From a checkpoint of a small transformer trained on Wikipedia.
Size: 16 layers, width 64, 2 heads of 32 (1 for keys and values), MLP 256 GELU, vocabulary 25628, 4.02M parameters.
Architecture: rotary positions, untied embeddings, attention and MLP in parallel.
Training: a variant of SOAP for these matrices, 155M tokens, 4715 steps.
Each number is 128 + 24 x the weight over its row's rms, rounded and kept within 0 to 255. Layers, rows and columns count from 0. Numbers have three digits each. The size before them is the row's rms in percent of the matrix's.

# layer 4 MLP up, 256x64, rms 0.102, rows 53-159, columns 0-63
105:124105097146111137166151137119112073122172158132102160136109121116087152128119154103127134137125083136104162101154114104138146164112160136162115163097126087132135180152114089134103145134130130
100:098113080152104106142153124142097126135153121172122147127091090135085107113127096135121116108141123148127159159096157088094160135127150104103168128099105151134183109126130145121094151103136132
104:159145157140103086131184168109127116114108108140163138128075097134122116108107109137135179158146120140115108144071171136110144102124132150151123108132093144099153099145136119142123142098152112
105:083132113098123122131128136155129123165129126104117164125136144088129157172129121125118134135114139109162172168105117137094142110137171115110160132100149123132102124173137122137162185100109187
076:083110156135156146115121129156104132153122158134118149135130100157125125121100153117150141155136147088168156132110099122113118098153148067106136120151116185137111128138148103084118071154137150
120:178101135097082115162154101120114086135141109156140123100149149113099165126156126123139133134150109123155123116167096166119156111144142125098103119156054160126135132154123157119137150146133110
087:095113157110094135132173117152086105063108131137132080179157138099130150135133160149138145174098097120137129131167119173124136134151134131100153146132118132128146159155111130115149136138158136
114:152127082156137115144153130137090120128115099124116113087172112119127111122167139125146124092091128116108125116144144158123139108160149096130153162130126120143175193122100153147166179147144120
081:091134115147079118148147137070125114145116081143114098127094136118091101103123134129097145150142104151131122117131173125091121178128098149108126134113141144133121119147063153163120116148125162
119:163138134108106121141119150129092115145145152129133159136151122116117126158122149129070109138109148173169137134140114122146113162143098122132101158107084148063115138120151138133079161087097105
096:123135153081108090103118150130066093072117119173137114147123128068131147150124141120118105129065148165137126091145144135121137114124143128137131115113144137143119128115106114127115166091139161
101:107122131124095156111132098103149111142161157089110056136129092139127113140093144143130136105133145113122175123098151114121142108130170112110106148123143147182164128148121139142110130125087179
099:130089116149138141167105147139113106134113163111118118143105123137111146109085130132179107124122122136162108119123145099154148165116113157051126126111150140110119083129087126124161070128108125
115:175137126099139124096132112159112151089153122087110125144127107112151146107124120067120099098105142091137102144181079149127144150127137118105102162124093134101091155112135121148119157140110117
099:158108144116126157166146132118118123137105118118152085090122123140137120123126134088101128135122078141140152120137077144160153129132132168143101187154137165125141143088097087117086168148122127
102:118136164089135108111120126088133131107149099138127079088116163115114123135125095133103135159114157160094149125125131112072131195168143112135114162084143158129173122138131141124136136142121145
101:183119107170155102132139132130131064170111127104150166130175123107113140174153155137148160119123118106109123164136150153112140142119118188105126093152111160120110138110124129125117127114107118
101:140142151097113189153088143110145103147120134112125162126096162096130125123140109116108103094127133127187144074155170151150107123111109131107124136126096129086128127102143113125152115135135181
099:134117097113129101142146123155129136136099110155111155094130121169174136124124161113082132111081117142115100176127131129130141151156154110113081126109162160113141131180113106141077139118100095
092:119128101098108098134158103115157071105089093130144142132123146123108142124139104122146162106088109129128132166165176141113103141132161108094139129089155133107100158136108115082105126140141166
101:085128107123151151150169119126105122134159101174150135156134102116086146120116130172126087156152120119162114120104116130130101125151133151148130115157154132119159149105091107175126134059120112
100:138116149118104083169124144164074091127136117114105135111141147135126147143099094072062105128128119147158109092145107103122129128135089130089109110131132113158131141137115135179138149113131106
102:153141142146106116136130111139099130104120139109118165138122111073143163161130134123153133104139154139134145133127183142082098137135148090145106116125082084146120119140119088167138117168070113
091:134128099119175132111146112097100131074119117130079074091141133201139135147141103096105145128097129118128100113116143141147170142131143107123122100143116124130111153084138127137109154146093143
077:126120157111180100123154126131121105121180107155094152134160117150112151117100117175134151152120112095151125119124121129117108110084140126113117147129152179116119113120161123170175124186148127
099:134133159143135117120090147156140150157139126125079173135114110124128126128164130116122139117108156100134132167140059121099118139181121140137091170103129141113138160149182161104119103127150112
091:143100097112139198138137135103144126131097124097154122102099116154135112123113129173152092118134155121152078106093131115165127119108171137115153136090122132082166109163131148124129109118149104
087:111127107085096148182112118146127154144169154139159153103173146094134153144128103102103118148129138151096168104125164174150127165131108116104124124128125136126109163168086133130103129113103119
090:150129155143123103147094152085123109130134098114145134141125121098046128121157102130141180116091141141140144098111127109137109154140152130129152129125154098145115138107096069105143153118172132
090:114133091071145133134172134159131134153126142165144089119150168152128103146147155085128144103137086105105148129135132118134151140132137139122109116103130080107122116093100110084108125071122100
105:110147151149157167091121131103132166136122121106140114132122104098110152161137147140117061119138172139144142175104144125088107132124132134177146117136127103128115121113111097133106196124110097
093:102094114141111179139154165146139156174089124125175113084119099138136124115136142172128159138124133106159145130124129172107118148124106166141125149166145154121106140146080157122146123167142132
115:087100144138094135118129123108104140157121106180141159158123106090088120108123149132142152126148124137158137129154117140145123132160120072111116114125150130117144156148105096169090073159148090
103:113102096122085145113108081132124124148171119086134095112131123167083150119146106129124107101136135092108105110121120115086141178157139132110135164095116144136166101163145169137113154113126130
100:142171146150098137139131099159151094170148161147163173137148141150128130087129091142167149126106169125133109110154102124125090129113115142126094146150114128104160160157105121160091127161139118
083:160153088077154116117119137107132110103118126090090131145137139091097125120137139160117104137087150163167151135174119115145100162119158124127170179103123155114131146145147108097130132099118145
084:149083161108129092097121087120128087118168109141135131153089129139132167135148144145151100118081156112133137150124126073118114140097126143096138162125146121142151135144150089102160133181129134
105:174120129136119088117135112095150111131102129129151132156147080116124138118119175101134133134106137151096158121134149176117135108198117133164127131167155161106111148093114139098151165115153136
104:146100149156124095150191126167153091164148123109151160121100158137128134069154152125101104106154143130109128126159111127083125142106122154131101141116097100142165099133121132120130102097140150
107:163111149154116092102106137146127122133101121109171154157122156154154139170155136072117155130141104162117150153136133127118079123156125095172134117122131110156171119105125130122083148165125103
115:138114114129154166107121107129144106156121121130110147131137132086099084168148081096140129171102138123139067123161133137191130113155130125084132132144092128142159106092117156132150106132128125
115:136115095076074138140151133133110096123074099128136103098125089154155112117115086139140153118103161122138138123157137153177171117120126160173115102136153117139115129137110130158160110142107122
116:143150147167146169140144148152100129152126101109140143124118151085120125179133124101167136120104153147204152093092128129130101123166143117138115145154103142104130111103148112117160089127150121
091:100088172123145080152121155127099108097102122136117141075155116094138110162183166097115107111122133143121139121132103128094125131145162099110109152160114119168133133114114169126147158116116131
116:086134111114125156130125115094127170118087133151091124108134108159161116126126088113115139151150196087127115136119118129150150106128152159125103178161079104141146142136136133156142118092151124
093:152123134151140086089116136153109154123108121149145194163123119081089104124146144118126115120132136100115119132104108150114084147188130152111152117121113131141122157108149127087115103120079096
126:124135116053081150140138141093104160120147097133128110103158162179144126119125135134103134158177131146127140124119096155119080124151121150112132123150102113115143155165144137097084142138133148
097:147121125081129126093125134154116149129113128119102140096190171140083122150143100157128134164140107090138069142092103118123099093126149108151155113115128099123162136125154150153113110115103108
084:118135198139134162099132138085097104095116129127121116150118136125116119111124147125074154142135135143164098137123115106130122185144113124128091167111134130095133159150149182149124076128130120
107:100094111121089098135137157137170095121077128124148122148141110130141115131137107107071118136143165102167114165128116173126135120133104096176141105146141115130119164099116098143138122156156165
103:144124122126137145132151119134082100137069125134133097116149136145138138097146178155172105156118122103112157141129098142111139130121098180165112092160137136145132071149109110087123139098120147
105:156137137160160112108101106119181125155088145094152183130139088150101135172141154140103126125103120105101116156078140145119103139130115150140113094144107126145126133117151118156101174112144105
085:133144152136109127133143099157098108117124139131131205144141086143114133110172186102126129141124111144091121129109140164118153099099168145141130101140117099140161117123099133136139113165094087
103:129134131110138118185100124080101073126149133170154156111101117128105100136125097145138147169103138125131143090128115154142175154151145160137084122151131161116145111118127114119115157095093108
089:123107144129109141122122066064101141137161136092132151091164145117101132124136134145118167130141126104141120106118095106117089152142092141155116164129160104070131124123122094148120151135143095
078:142149127130156128128162175173130148116184125118134126124119130126123157104129124109166128112143094090138128153131119137165119111078152096199089117110115130139118126087143109115125143170104102
094:110095165110121134140134134094132127118153127143143132114141136125116106134162099142128128145079080148160131132083119114081084152111094096110112134156125126078171127096155160135134119131149180
099:114143118175122097199139160120134132122143142118141176139100107091151095132145164122130131091137130141131162120114147148138106121130080170180101085110108111137121127143133130136120105133089113
079:138152151086090120160144111164149158125089138124130095132169145139106121097132146101129160142122139071136127096135085140118143115110100109126109131130123112131170111117126161115193125160156158
117:158104101129103132154135091126136141159117137130138073095106118149137129096134108143069112131147175112124101106118183109111139127133144170158106100167136130133160119148115103115155177128148124
105:150094152113156117093140102099127159132092157108149108107162109169121123124152163099096145169132115137066127148144115102101136137175117137142154149125160123146150165115135125114100104167135116
116:110125111150156166157114115106126171166133164107130153146147098163117118133130071112156099132103148101128139134123096116157184152134109152165135147110143127112189116151146125124120125119135084
095:110131152119125134142102128168134153108127130109120137096130140137182171113130095125112121140123102118100094110130132126129077149133079139134079106129067095122129113161124160182117092139102122
088:139122104107109136113121137115164108157117132098102124111119124183180128092123135155057127123148098112105111154110179092145135151114135120133102126111114099117119130184120175136129107107117137
100:111124112104066112139126134144146092100082119096145128149132152129174100110140121106120157109088138095147163134150129188111097130104130135159163104139118179156131151122139136112110112139153138
116:133103160126156104118129110110145154118125153121147169149066150093130105140138097114113169110122154116114134177136136160136133101128108118124135130105135086087123114125209142127134114094139104
107:161123126139113107114115152161127132102143127105116185139090121128170110124187102132134187121140114118124123093140170126115103106140134119164144110148097131154154172107157118164125125156093111
107:103111108113081130112156112133132126111129111115121110078157183128153123091123124093111133115168115133131138110147096157129145167170127120098154119149103127146132179103087119123086097150093123
113:083136113106113168142134122127187169120097134105091094126108131149155115098150107147132155135155135109105146122151144081124102102173161127126135118121110107155133117158121115172094174143119128
091:123128130121123147133126119091157182145114153099075146123110113080130136165152123168110099140153112125122157125132098120155099117076133116106090115113126097098153145172157111158133135091136150
080:124166161139131136139097100150092084110174195145157143161111103152114114112108153158125076140148097148141109163139115108129120141115162122088124158129126152132152127121158132131122092150131123
092:102173116095097143117147118134167098156114089151152074138092112134141148126121136146152171157103148151134115111167158127103110116168158151083118113118144142158120139094145129096126129126149150
089:122141108124093146153144111108153097139151137115153110134123078163092083121119129125148172090136072125137102101146187121108150168106114127106140113122114123148150159100125127134138107177143123
112:099116179139079152066093148145186138125110147120146125149118134138085128138149101135113150107127142111145112122150154132127120152104100112092141123120147090140127154095130094166116129140150169
126:127127153110113131102129157121162152110133087127134144151111179092122127161111139129156118094095130125166106175183129136139121139136118158150117131168143156090140115135126103174146115161103082
103:133155091117142117119152153134152158133059116150122119099112102128134144135132107084109152170147168099129148088111135138157162139124112146124086139172126121156115124140142153140144112090142179
096:094126132123113122148154133142163142171140151147141103104157166112128129101097085138094149111140087112138104143137145093140128132146119134143117145122160136066170143142095127177093119138115080
073:154132079097105134149143144125112171158138090122133105155140113099144147122123130169122096106106098079140151121108126112114121179108150147137072135111131119129117116135137148108130095191118095
088:144133157147161106144116121138117140099182090144145124131115131151098143111159121104152116136132060145120120128119140134082130119095102103085130140112133147137169165097110116118084073107116121
099:140092153119113061111102089126129110105122132109149161153116130107136150178134121114130143114127110170119124137086166153134102098121089085124134115128093125140160109102178131128142114139139170
078:150125140119149157072126146117098131128131112116160117141166126111130097115105063158159116102105133113152122101120098128129160154119181108115137164150196156108135099100115116134128120127143123
079:102128109115124123108096137123135142166119097124162127119107171066099130161114119148118164163151101167120124082119140109098129138119110083122160133117113108109106105159115110107152082085143125
139:117149148112121189147081137130115168137112138137125099115170135147131112090122105123101147112153121095120159153131162144164112136108115112148074142103125107115168128104142134135074117172134103
085:141109138177121129172122168127136117139102112139140116179126137160119106123092098154137151106112168128125140156099139151131147126109133130167149123118173153090154116067114152166141136087130112
103:091126108124111178146155114145106114124112113143129087121115149168104136112129109118109182121146074103147138132159136114107147084093069119099099131147168129085136105145142113133131123118103121
100:149069122149130154136152149132101101140131102122155155173119085117104137172122139130148158134147104124132131168094116119121145134193111136144138115147142097095147095082124157103137121105156112
087:104127107088115153150148107136119137155179098142104117144152122186103169108116122125079093160130165142100129114127142137099158109108099148143137120165124124134134147095140168096098108131131095
095:132090165146142144102138127167116090137101129124111135103107094146121156112139115139188100092142103150105086160129149161073163105140161124146166113130131170133145109127109103150139143129134126
083:099119147123142081097116131129154057127117129133084093095136160148151114136090113157132125119101127140142121165108150155143113110138146126103165117117133132154098126102189101152145099144110110
103:129133161159196132094157117122117136135104128135143127127148096174120134103102120154170093164112100103167126141081125113122139136099106162107150152112139139131157110104126165119108098160131161
109:155126116141110126124141130072137108128086094123131097146172162126120126089150155159142138123111160105126122108153128122094126139155172139154131103168147158103160158081093140100133120153136164
093:185120133122145146103160085182104157093106136101125124095158110133144151135141122152124091086136164144128114149121146122106150131137128117142143112070113102101166166146151171124139126116140124
112:139107119088140096104142118141189129101132144086137122117145163133146132180127113076107140106106134145100157136171165140130133086135131139105150064122098140135092129126154126139134157125132120
116:112142116117083131078086127160119105113108125153130083095138142148121120112079139109107118107122139135118192130123160193093120118138124176120146137127132101124137157144123156111098130138102115
101:110123085117123145137138133139119158141158139123124071104125180117136146126114122173094170123132136127118113122135188142152160098136158176104117103143090142102152100182117132135159136127124122
090:130107133095112158146090165118160136111090136154168161109110143101130109155107104132137097157145108137180133154130095102158099107111147122107086129112125134116111147078121114152096170108111115
078:117135176136161121095172117137111104149091122136151156113110118148134117149150089117110141130112134149150123132145093100142152133130123091098107150135129178078121165107168130107117173158089152
100:152116127156121130113162087139147092136090138131099136129144153147095124104160093116127130113121145178076135178169136119107152098154154075116149127096129132144155117111149124162101123138109149
105:140113109105173133098120127124153122140148112112143116110127156117123091105088139132138137087136173102087126153155076146120103112109149132136117149122127086146130111170151074138101168127155169
094:154121084144117116106085113118163106138115090159105146117125121134125121152110154118088117142067109123158156117131111127137089119090125109113073144163117151083143148152147145162120152138093126
098:148125106150121143156127137117151093130133144112136118171053125108123137168103128132103120157113115122127099189155130123108156167129114101166145136116084077143145137160116119154141120107115102
119:113140114103102161132155105094137084139134160133153136149135174142099121126118112139123149172122170151137103140150152136107122107138125100119100149142120135109120117177132142172162052104105115
089:120143117138101128142125123148110068129129139172123101138126143139107131099114148111111134152150088127195143140140141132147152095139152144058146131131159092156083150115137121155110085130141107
092:149137126119086120114127120104109126106131101134113144133130154101162130134128181154106136152160123139124100116159105057119157119162179118080132141141135161175121122167119086098128127130132145
082:153103131121098100113132092112116120125095135110133180118131095121163102143128114121072124112150137156108142098156163130122137094159124097146092155133121136112136151136137153192129192133138121
108:119116103097094154158090154155140132144114143114088095113105157153145159124116103128143133158113140150105132133136153181131151133105159107083107100119113092169130135170114103133105103166133163
087:129160120164098118111134143106129150092153151120093087144158155081129111144124131118107088110098139176141152153173168126131099156114145091144124115100105118154106147097116096131105147103106118
# layer 4 MLP down (transposed), 256x64, rms 0.102, rows 53-159, columns 0-63
091:128109118095144113122132160100121144154099109131128092096158119177161135070160114116166119180092124088134150140167128141120133172123170112113144135155103136155141119176138123136129124121137121
097:092142144102154144114089120171089157123167073120126088150135134137132133126130071096125129158131119130123158128127140124132127152123135080116142150076151120114148077115151124123103157146122091
100:118133116102130126090100098136129120165121138125125152109151129122165134146122148112102088143109147104121189111167095095138146141113146139109132114151149163184075140087116165121127103135114165
099:129090142102134117111116124138170131104134113090149104118140160186119167135140116167114096093139152097132128122073117127137158130128141150135119166105104127155173114191125147154120112107127109
089:120122133119086097099105150126168127116153096160131109128127169117128120143191154115142127145126113094135143160139138160165105146121107163138112116145103100155160099125096134102182137085104124
123:142136152093143143152136171129153164155121115163129112155153126118131121135076121101155163123133118113160146119123095099149089162139136137144154125118128069139085156143097075109101134146123153
092:164096110145143148120109127130143128164136144118125104096054116121111082105104141115157121114117121155128080139119164119131078109103156121131109114135142153100087105134164115153157159145113155
117:141137099110095104121157131133102123168110143129137159171120110108120115174106139135163153110140109100120117142099177137177107163104125105128137138140185118113115173112135161093106107155147145
063:138096101113148129104121111144119135076141140122139127122156116141145183138136117110165102088131172094138115103122090129160127067110163127147111144118128100098110091088167110102123136104117113
113:138125137101148126150138151145147093116111191101107130162155123127169133120102124139106164145107135157152166115108097143112143102153125103091120082159161145120134130185135159103110107103118152
084:108106077181132114146135142143162093106130090126135151115145145199175113138140121127144121142136142129097102152126086086107128146127123129107103084127130141100135138161176117149131101127140122
119:116131111122094125160130129122122163121144114122077095111124134107151153152149136092091154110110144161140126094132158104137092120076150152105135159130096160138171148113112191134165127120125154
078:160187142122103102124167114153173134113132120123100133151151132153157137139118144155129180165113095113141145163144113154105111080147138126157157137128140127123125136153171111127161146163166153
105:165129142126120097093119119166106137104178103134155077143158133139113175145103109128122116135147174096122118111119120145114111178127102117108091153114143165124084160105122147135097149114098129
111:146160151125130138154090127110109099089130181170072147108161147115143146177086123138122107098117128119164104126146093132098127131084104155098114118110125112130119109129119110159134161123116103
093:118126124174127143138110114130136096098128060124114133156162148182174138177130130120136136120119111121171103138149170117171136152119134112087155145119092099121105159114135151148148108129135137
110:150143133128121134102084129116140159157153098116111080123122159139115133141107138104098121118154162153070140082154090116160140149113143109170121136089146120147102130122149064134150129135147113
093:088136172085098119095129143155150144142091092148134130136130081147152153127120121178148123122159153154091143140160123122091118093100135077133104129126123119138110140142102115131163125115123077
109:087145134177128098129091133135134130103153116118127094139114153135118157170111129133183128129090091108171166128130155156084096087141129136155113152126124109167175110103129124124138134152115116
085:197088125133105140113102156151086156125158105117136111123118098131135143110159149149162091152138085132144108085094149097151124106119108145121111084123108129135111083091128143132111111118133108
113:083131139121148104161108149106117112137143098149163092104135114172083089131130129169122153132120117145094126081140120130170112169110106104138114100118159163141109119101082138151106147147143136
109:117158091137163110160149095128181153132122118107081131183115115133147101138119124159118129139098113141121089173124088164127118125096116121178111113147155150150147117141080136127153137128112112
120:112135064131129131104156144156146127142154156123077120118099145132135102086152119102147138132188127141153097126093145108110123107150127100150126135100113109137126086135139143142112132057126100
081:138121124147122108109099110158129127109152149121191122155170124077143136145132128137150153197112114126144074148123107135128151074136145121094136120154111134113119156149152139154123160098114106
064:134073124117113118108143132113143116104087134141167113113123126119138130152161124079122113110149134141140134129160123156166178132169137127144168095158121085187140138105108131091110111138095103
089:117116074109155105140152126136114129080147061120100135156134118153124155098101103155091134115149147089099134125139133108102118125117163119145120088155141116115089099126120115140107150105077108
089:075147125155115112068128152139139106102164188170103176151132145069140130141139122112135142132143124124124171107148104086092116143109124123140126138146141128126126158122110115165125105113140147
088:122104113117142117131117171144147143107118172138073125100166125134164124123107133131125143058090139142115132099105096137170156127093120138109095089114115108080138140129099136141111131127089149
077:113119113080123083122141167125126088094111136111115104081137086166127141115142150133123073114130109116117148173128149128137170097108109154142142094120074121135146122100112165137128096135125130
079:113107139118172106119141153115127088110149123121111142104138122092130178098094138140128122064114102105144127152112116113081154104090140136116106121142100146124156127106103117155100189098146138
110:138124137155145169151130081114140152162128168141156114081151107091128146132109127167133132151099126117128140151154113169129119113158140125143141164099104088143066089162145151136114145121103132
084:141164134112149094147119140097102086117150119147107103144119155144125194179095149114115128127151149148105088135163089098102127134125153131154130115099110111120152156098113098139130144104110170
122:061132147090134121162136101117105129144140110150146142130140134123092115138134149140113131129180158114103111089167164119181108117124104074149157114132148119131138130187116128142101142130141147
126:119112088119146108133172108131143131131150130095063139153123153129125116120142102134127135127154106061092116137111108117058076132137112154119103121095094131100119136141149106139138162125126112
108:174149140124114094112132104105144096112135101129135143100091098115148116093143137124100127085079156097159148124167132136172150089142130161134111123114094123123133134091139081101122158152150117
081:126134147175121118120080143150155114144124096113129159078138140105126097112118119141129116114194104124079124113110111117093139139109105152143132088124112133131128061147170166127137106138113119
084:183118107096149145134152171121172108131121107181156118106140137134147139110150148096113127134148121122158081129122158136093169093172107157153110149150137143125159116099142099127137142105154122
093:093108147193146108165133124148113074111133158142144131125109136128126165159165130112143148110150105130152086166130137127122184119118170132105137099091147178128141109113146136132135134155109132
099:143121150086142138128089089087103091103093094145117119131137093136106135157095115090158110121103121106152157108105178131187123122130122104152156101138141155136130156136155104143105138138124102
110:131168088146097131137142085150129133131122130150114146170119122093097099128088138131152090177142120141142122130120123124085142128126130093150176136125102117172121078138098112117164155102116093
111:139134077119120169149125136134134161131143162098111148139130152103109092147167080105117141148108140090133114095192141138145154088148136150141133182154116103116102122137101144144131129114156109
093:133133138174156127131116109149107156164156135078133144127146161140141151140156146102124096173106143116093082113117129105093092149148117133084113118130122168111130136135140128136062146116123167
103:131153123109132074149177121127182135125113095126171131109140148143133112131131147122130132139071109159146139117100126149075147087140128123168140130136139144118098124157134102109154087113107177
078:103113107159127094098144112126119151156126139137122117099082134137154112141112099137122144109140115072164122157138091147078113141138074134151090146108128128156165149093120134082155119109100136
107:137116125146090191156107132125157157120168109145147139121150146196139134124131116105135083192135122109139100109140108111099097109132137172121119139116144121163115142139159126150129162123140102
096:117138141130159114120141104123114127109143118152105159110177193117116133104095123112164161130122123132107166122152120129122184107161168159146129124112123064083113126094117141133145126126115095
117:124137098110128133108125139132146115154124129187128135130142112104117160134123132081096127149127152121109153117174128128160075157131150134101163150145155107112084130065122089152158159118099114
107:155168145136110106140124137138128134083106163138128142189139106148133117180161119135107102110113121082107071149136155152142106128149150149160177123147143111113119148155142114119115116137105168
084:115103106124149130144151154169138136162136125145165138138129115147155126153109157102168153152130157118123146130121163118207113135098167142141162135115152098132114101112197108137127141131152119
092:144149151154159178125155103136131125174190140144106113104113139086131141129140136115185148162123120144128136138149142121127121126103167144081113154134125096105122141173109148136133182123106120
100:124132143117124116120146112141121140130140156109140178188136139154132123193095122116131151116144128135124102153100144118137144119130173132091155181137108119130139193115126159130140156174167132
129:131129100129120188148084107127123084126109167100157168133117125088089136125137169131122100111105139128120094115094147125107123120165127129132131151150104104122059132108122103138080109123123118
095:153119138172148094121154130142117125163155150105123133152115161109149090128093104131148161107150120129122118167132146146095161138203128083133113120126151166107150109164130144120161132129152157
117:120123117134095122164104109107125135117146148170095143078116113144118138118110095124099132188106111151162116112119128145132149155103166140070160144126120107147147111109144103076128131079124113
078:132157126105130160139162169094138125087124091112163170165143097113159110107105131101123169136119128120153120107130162118133157114129134105164153124139110129147092114138125079113075162136094132
071:109106116083100089106093108097125102120061135112091123087120105140099085130082133158088118105109107144109142107117126125096121140131098108097137122141124150124155141114108099141105112114118095
113:109123101162119132125129144095137138103167107178102144133119071133114137130157132128109111088145103155131182124118098161124160113166124139146145123106115151118140125118164127146187108151099087
094:131113157108172116097145120126146109147126148124128105132125134158169169130156154136156117140126144115101119173160132092112179154130157070103142171151148157115156137156166118126140134162144147
076:101119099140163112070127121149136100136138139134137136114123117128157133114105106164124105133132107196141162148163146126096139124137127126164130144163141171152098132184129137160123181112098132
143:143143113133169133139088107158156139137097148137090163116148153073126086139143119125136131095143142159141153134144101122160100170116170087073100087126127127126129115132115138145160155133149134
099:136111129143150115129108135138170147130120139148172207069155092126161120147109133117098159098125115099104113079159096156114127143142156125108123133166133121126131097093144121129133135104128106
122:114093073161125101130145148125129115118166137069098133138091108164147107113154108098170101146107125107103129124155092161097139114128094126103126131095101120080142138120154100155128127126133121
078:132106064136150135092119118130086106142142132132118131149105149110118119119121105147114110113082098081141146118172095110075155117133140140081148119082141126156128126147147088110128173123117136
073:089101117135137089106144109130130133097152113138088125147128121062142135144124122116151138123100134078121126099113093119126113088100123112123111128127104107076080128071123093117114123156155103
102:178127110158124148143080128153108151159165141092114137124107101125081142152089135152118092152141075101102128119112179097129125113147098123128102175118145116116109122127100117154121106123133109
119:125143112151161093098165089092136143131149109121129126164135100114142155107133095155092189156137126139107138103119125127098155140092125110164152127124088150083111104137105132148081121131158123
101:125096121157112128109143162101148113132190149117125138138133154135136155122093103162129143100147109116177145147139140089106150091118113131106121113164078114132103134190141162101120106125139159
118:125130183143153103144083147079141099132104121139096091134133144092106146116134118117082139119106115165168107109150158127153174160110129108111164141117107099107115159100106138149113123100144132
123:091129146090148169151129101106111143144125082144124125200061111089113106140129128157132105119095120166118134123130104159139109108127140122156136142122162160149119096157130131137133102149107132
102:119135171135147106087135123149139090131140144111146075163117130122172101163145106100146133154160120101129144126122133111115135133093134096141151123084143144130110133143113147166113089133054103
069:098128156101154112114148141142137140101132100131143130165188157140181115124128096105144159126148116102135137152142121133122132077141133118166103093118087073129111166157120141090149142118147119
117:120082166116148123086155132162121114150080115094110119094113164134137111134106156115151135132108100134103155097108118105136136150132163127124105124091155158118155090094133131077111120143154169
088:136103114151132132105101168108138158130129081148131104098122139163167136112133100088169150126157186152078119147105095076125137111140116127091155135126124142108110123130116135104108154144155105
105:134135112114121164118117165123100114081127103101166086140087145136114160112125096120123160134134116080111087149110119111109127126134137155093097129119120120146122137079078062112114127133131148
127:132134123112151139142142156104100105168130154143131107114086144147118135095135105152080121101134111127095121124128108123117145149138093124198130125152110136118137104131164076153141092125163190
086:122119102133099093154154126152138165100178108119123135139176178104129104134109115177127128171135130110149111167121147112120140072151157142134141116099129099139122134178103102132138152141122153
104:134103139136102089147134117171112116099106145134077139125104116100102115145164162127128144107147067162094138114148127118153105144103139107108147120107132130138184107162089116108123123172129159
064:133103165126193103090114153148140116120146132154140135089159153140112132180126148174158149137143161180144145145126129118131168135170130127136154115144136165135133103096122127154149158109117115
092:129117143108102150156149125164132129075123140113079173145151148162104104137158146132110163179150113099132164118131171144127096123178102125139156133151135150091101128146137143121136139115092116
102:111173101133160150150127150131130120109133127104050128109130102124123111118116129103143158134126107116096141111152112074091149113114119162145117069176154114141141168113100128125129118110154109
082:120120126152136126107124094132129108086124168097065115115130142155095122144134137124111131178098143089157107099096178118151143137124137088125101095163073128118122122139094123131142096116115114
066:106124145141106164124124120124160120099111157156095129159152145180139125135140151097126125097104174076119117158092103125137102109121140145148105152140115108151130118055128173146109120136120151
138:182144137111130148115118108157121109144134123140159119105168169111136118112111112154128132126127102149126147114128088126154097105151097140104118135154155112157093195112100159163121174131150087
072:124136131153121131123127116143152147111152118146144130116149091167160177170179144122152105164157092136172124122168147124175139134148122171110128134142099122149126173174119104118119128162134107
108:122102115123115090118170151110117137156122127142139113105181101112100151119121133125153126124118127140119141079111150142165097141132149121192176103150141175168133112160132141113130159170111154
097:154137103110135086162132120116143115118141141118090104161100138119078137095118150152150150096142094154147150140129116124082156125101119135157101110106113157072111127129110096157119122144073101
088:142137163109099129146114153176122112153149135159110097131118133127145112162141133142138103110131156144119143153145097091148106087148106152074155122120160112133138176147073097171154116122113143
106:147140124126079136133146126134165096105105145173089124127165117108114109108125134112099162158153167120121143115165181082145096110136137078148137101151128085114110124127124116110136115116090108
076:148112125152127159131148124148095113126093117100147151121094114104136130116190146088110130138147106126115130124144074097130113110068103129065132100160137152100151166120132090128125108134132131
098:164116115147107139157123119134146087120179161148141143142111148111125103170166158138113169094151115156129138139158146121123145118166118125147146087136140132168168144166141152151149173163146123
110:108188125110151143105114125156125162165135151113128152109097100110095105173116120124138162113135104138101154140143084116131124135079110111110108145128089146168124081149154146115093126106100133
119:143127115145100098132145123140095112128150108151135115157110131124121074150130114136108113165156059126154090082117094113132116130127135128169139153123126099165119105099102105139161155149075143
102:107137147120145111167130107074133096128126112108141117124154137147151149145097159086087128126125189137122078125131139125122175126142091123141147164149102128069143152135131118124102106156155111
106:126108083076127133114137121118137133120114122094129133126143120178119149162141129129125114126143119142157132086157108153088107104125166101099095169135133168098105150168080140131139135175119162
099:170118142158116103135134096132154117111075154179116139144116092141124134151119111109108090113131154137147147134168091117162124125146122060142159154125153102165126136082155134122137108143133144
093:090099114110185126114107154158145095140107084134151139105134112122162141125148107062138109119158089122151103138132117124105129106116130127117140149111145094173126115146161118063144121131122107
096:183088109169113154135110132152129123151141147126138119109138131182117125159182116130143157127095117103118138126107091118106164119201134107153109129139130148157077118164138132136127128132143110
105:166111141141151105135156106149127133111109140155155151107123113132182132109143176074114092109138114146106161118136118145107090171159107148146147091104122092127151111131160100117117153115148167
115:150119120112111122144101148074113161134137107112123165101104095107130163147121097189105122130097140145141171173150088114114144132118110099103129110143135127120064109128133119111160112150113149
098:129100127126111094132167108107138110145145185101139136110120128131113131106120101100137137108150120123170161084160113188149119101110117148132110097163091106082124113167141095125155128115094126
100:149107107139114105122156136135121137129085073131100124114139144137104145105105135147120104124116183089095149139139141109179109091129147106072120167099110148133086119122131155130108089105147114
109:147118171108181128137078080108111108115135157154110103126137098121109184117108173135117091151152118098111125130138142136121120116155111152151109163128110108117163111110099117114124098133154172
085:125105103155131100144138148111101146141133096121154116136149135173174132140158130152142149100128095160116163153152101118123113147103126177127137139101094138136172095109141122137204140153151130
075:100156130128134132118158098135175115158151156116107118096121097125098137118124140121154118118073141160148154137109115175188110132072118151134111120135144128104140101109174141156162161138124144
100:123126153163100081148120075124116153169120115133107127155111148115129116152116099146140158103166090121164152153132146158111134131133112154084147149115133127112120135166119129170137130065167146
102:161103141145146126124107110108151111100109136128124133179162153092139135162141149131076124082170080123139135111106129097133128109086143126172111113109144144105115082140144113119106159110095100
063:084089097083126110088122090124115109134105109107168139131091118150116117061132149119101170143138134141117132113104127151119142090102091121130118106097161138102113128143150156113120101127091114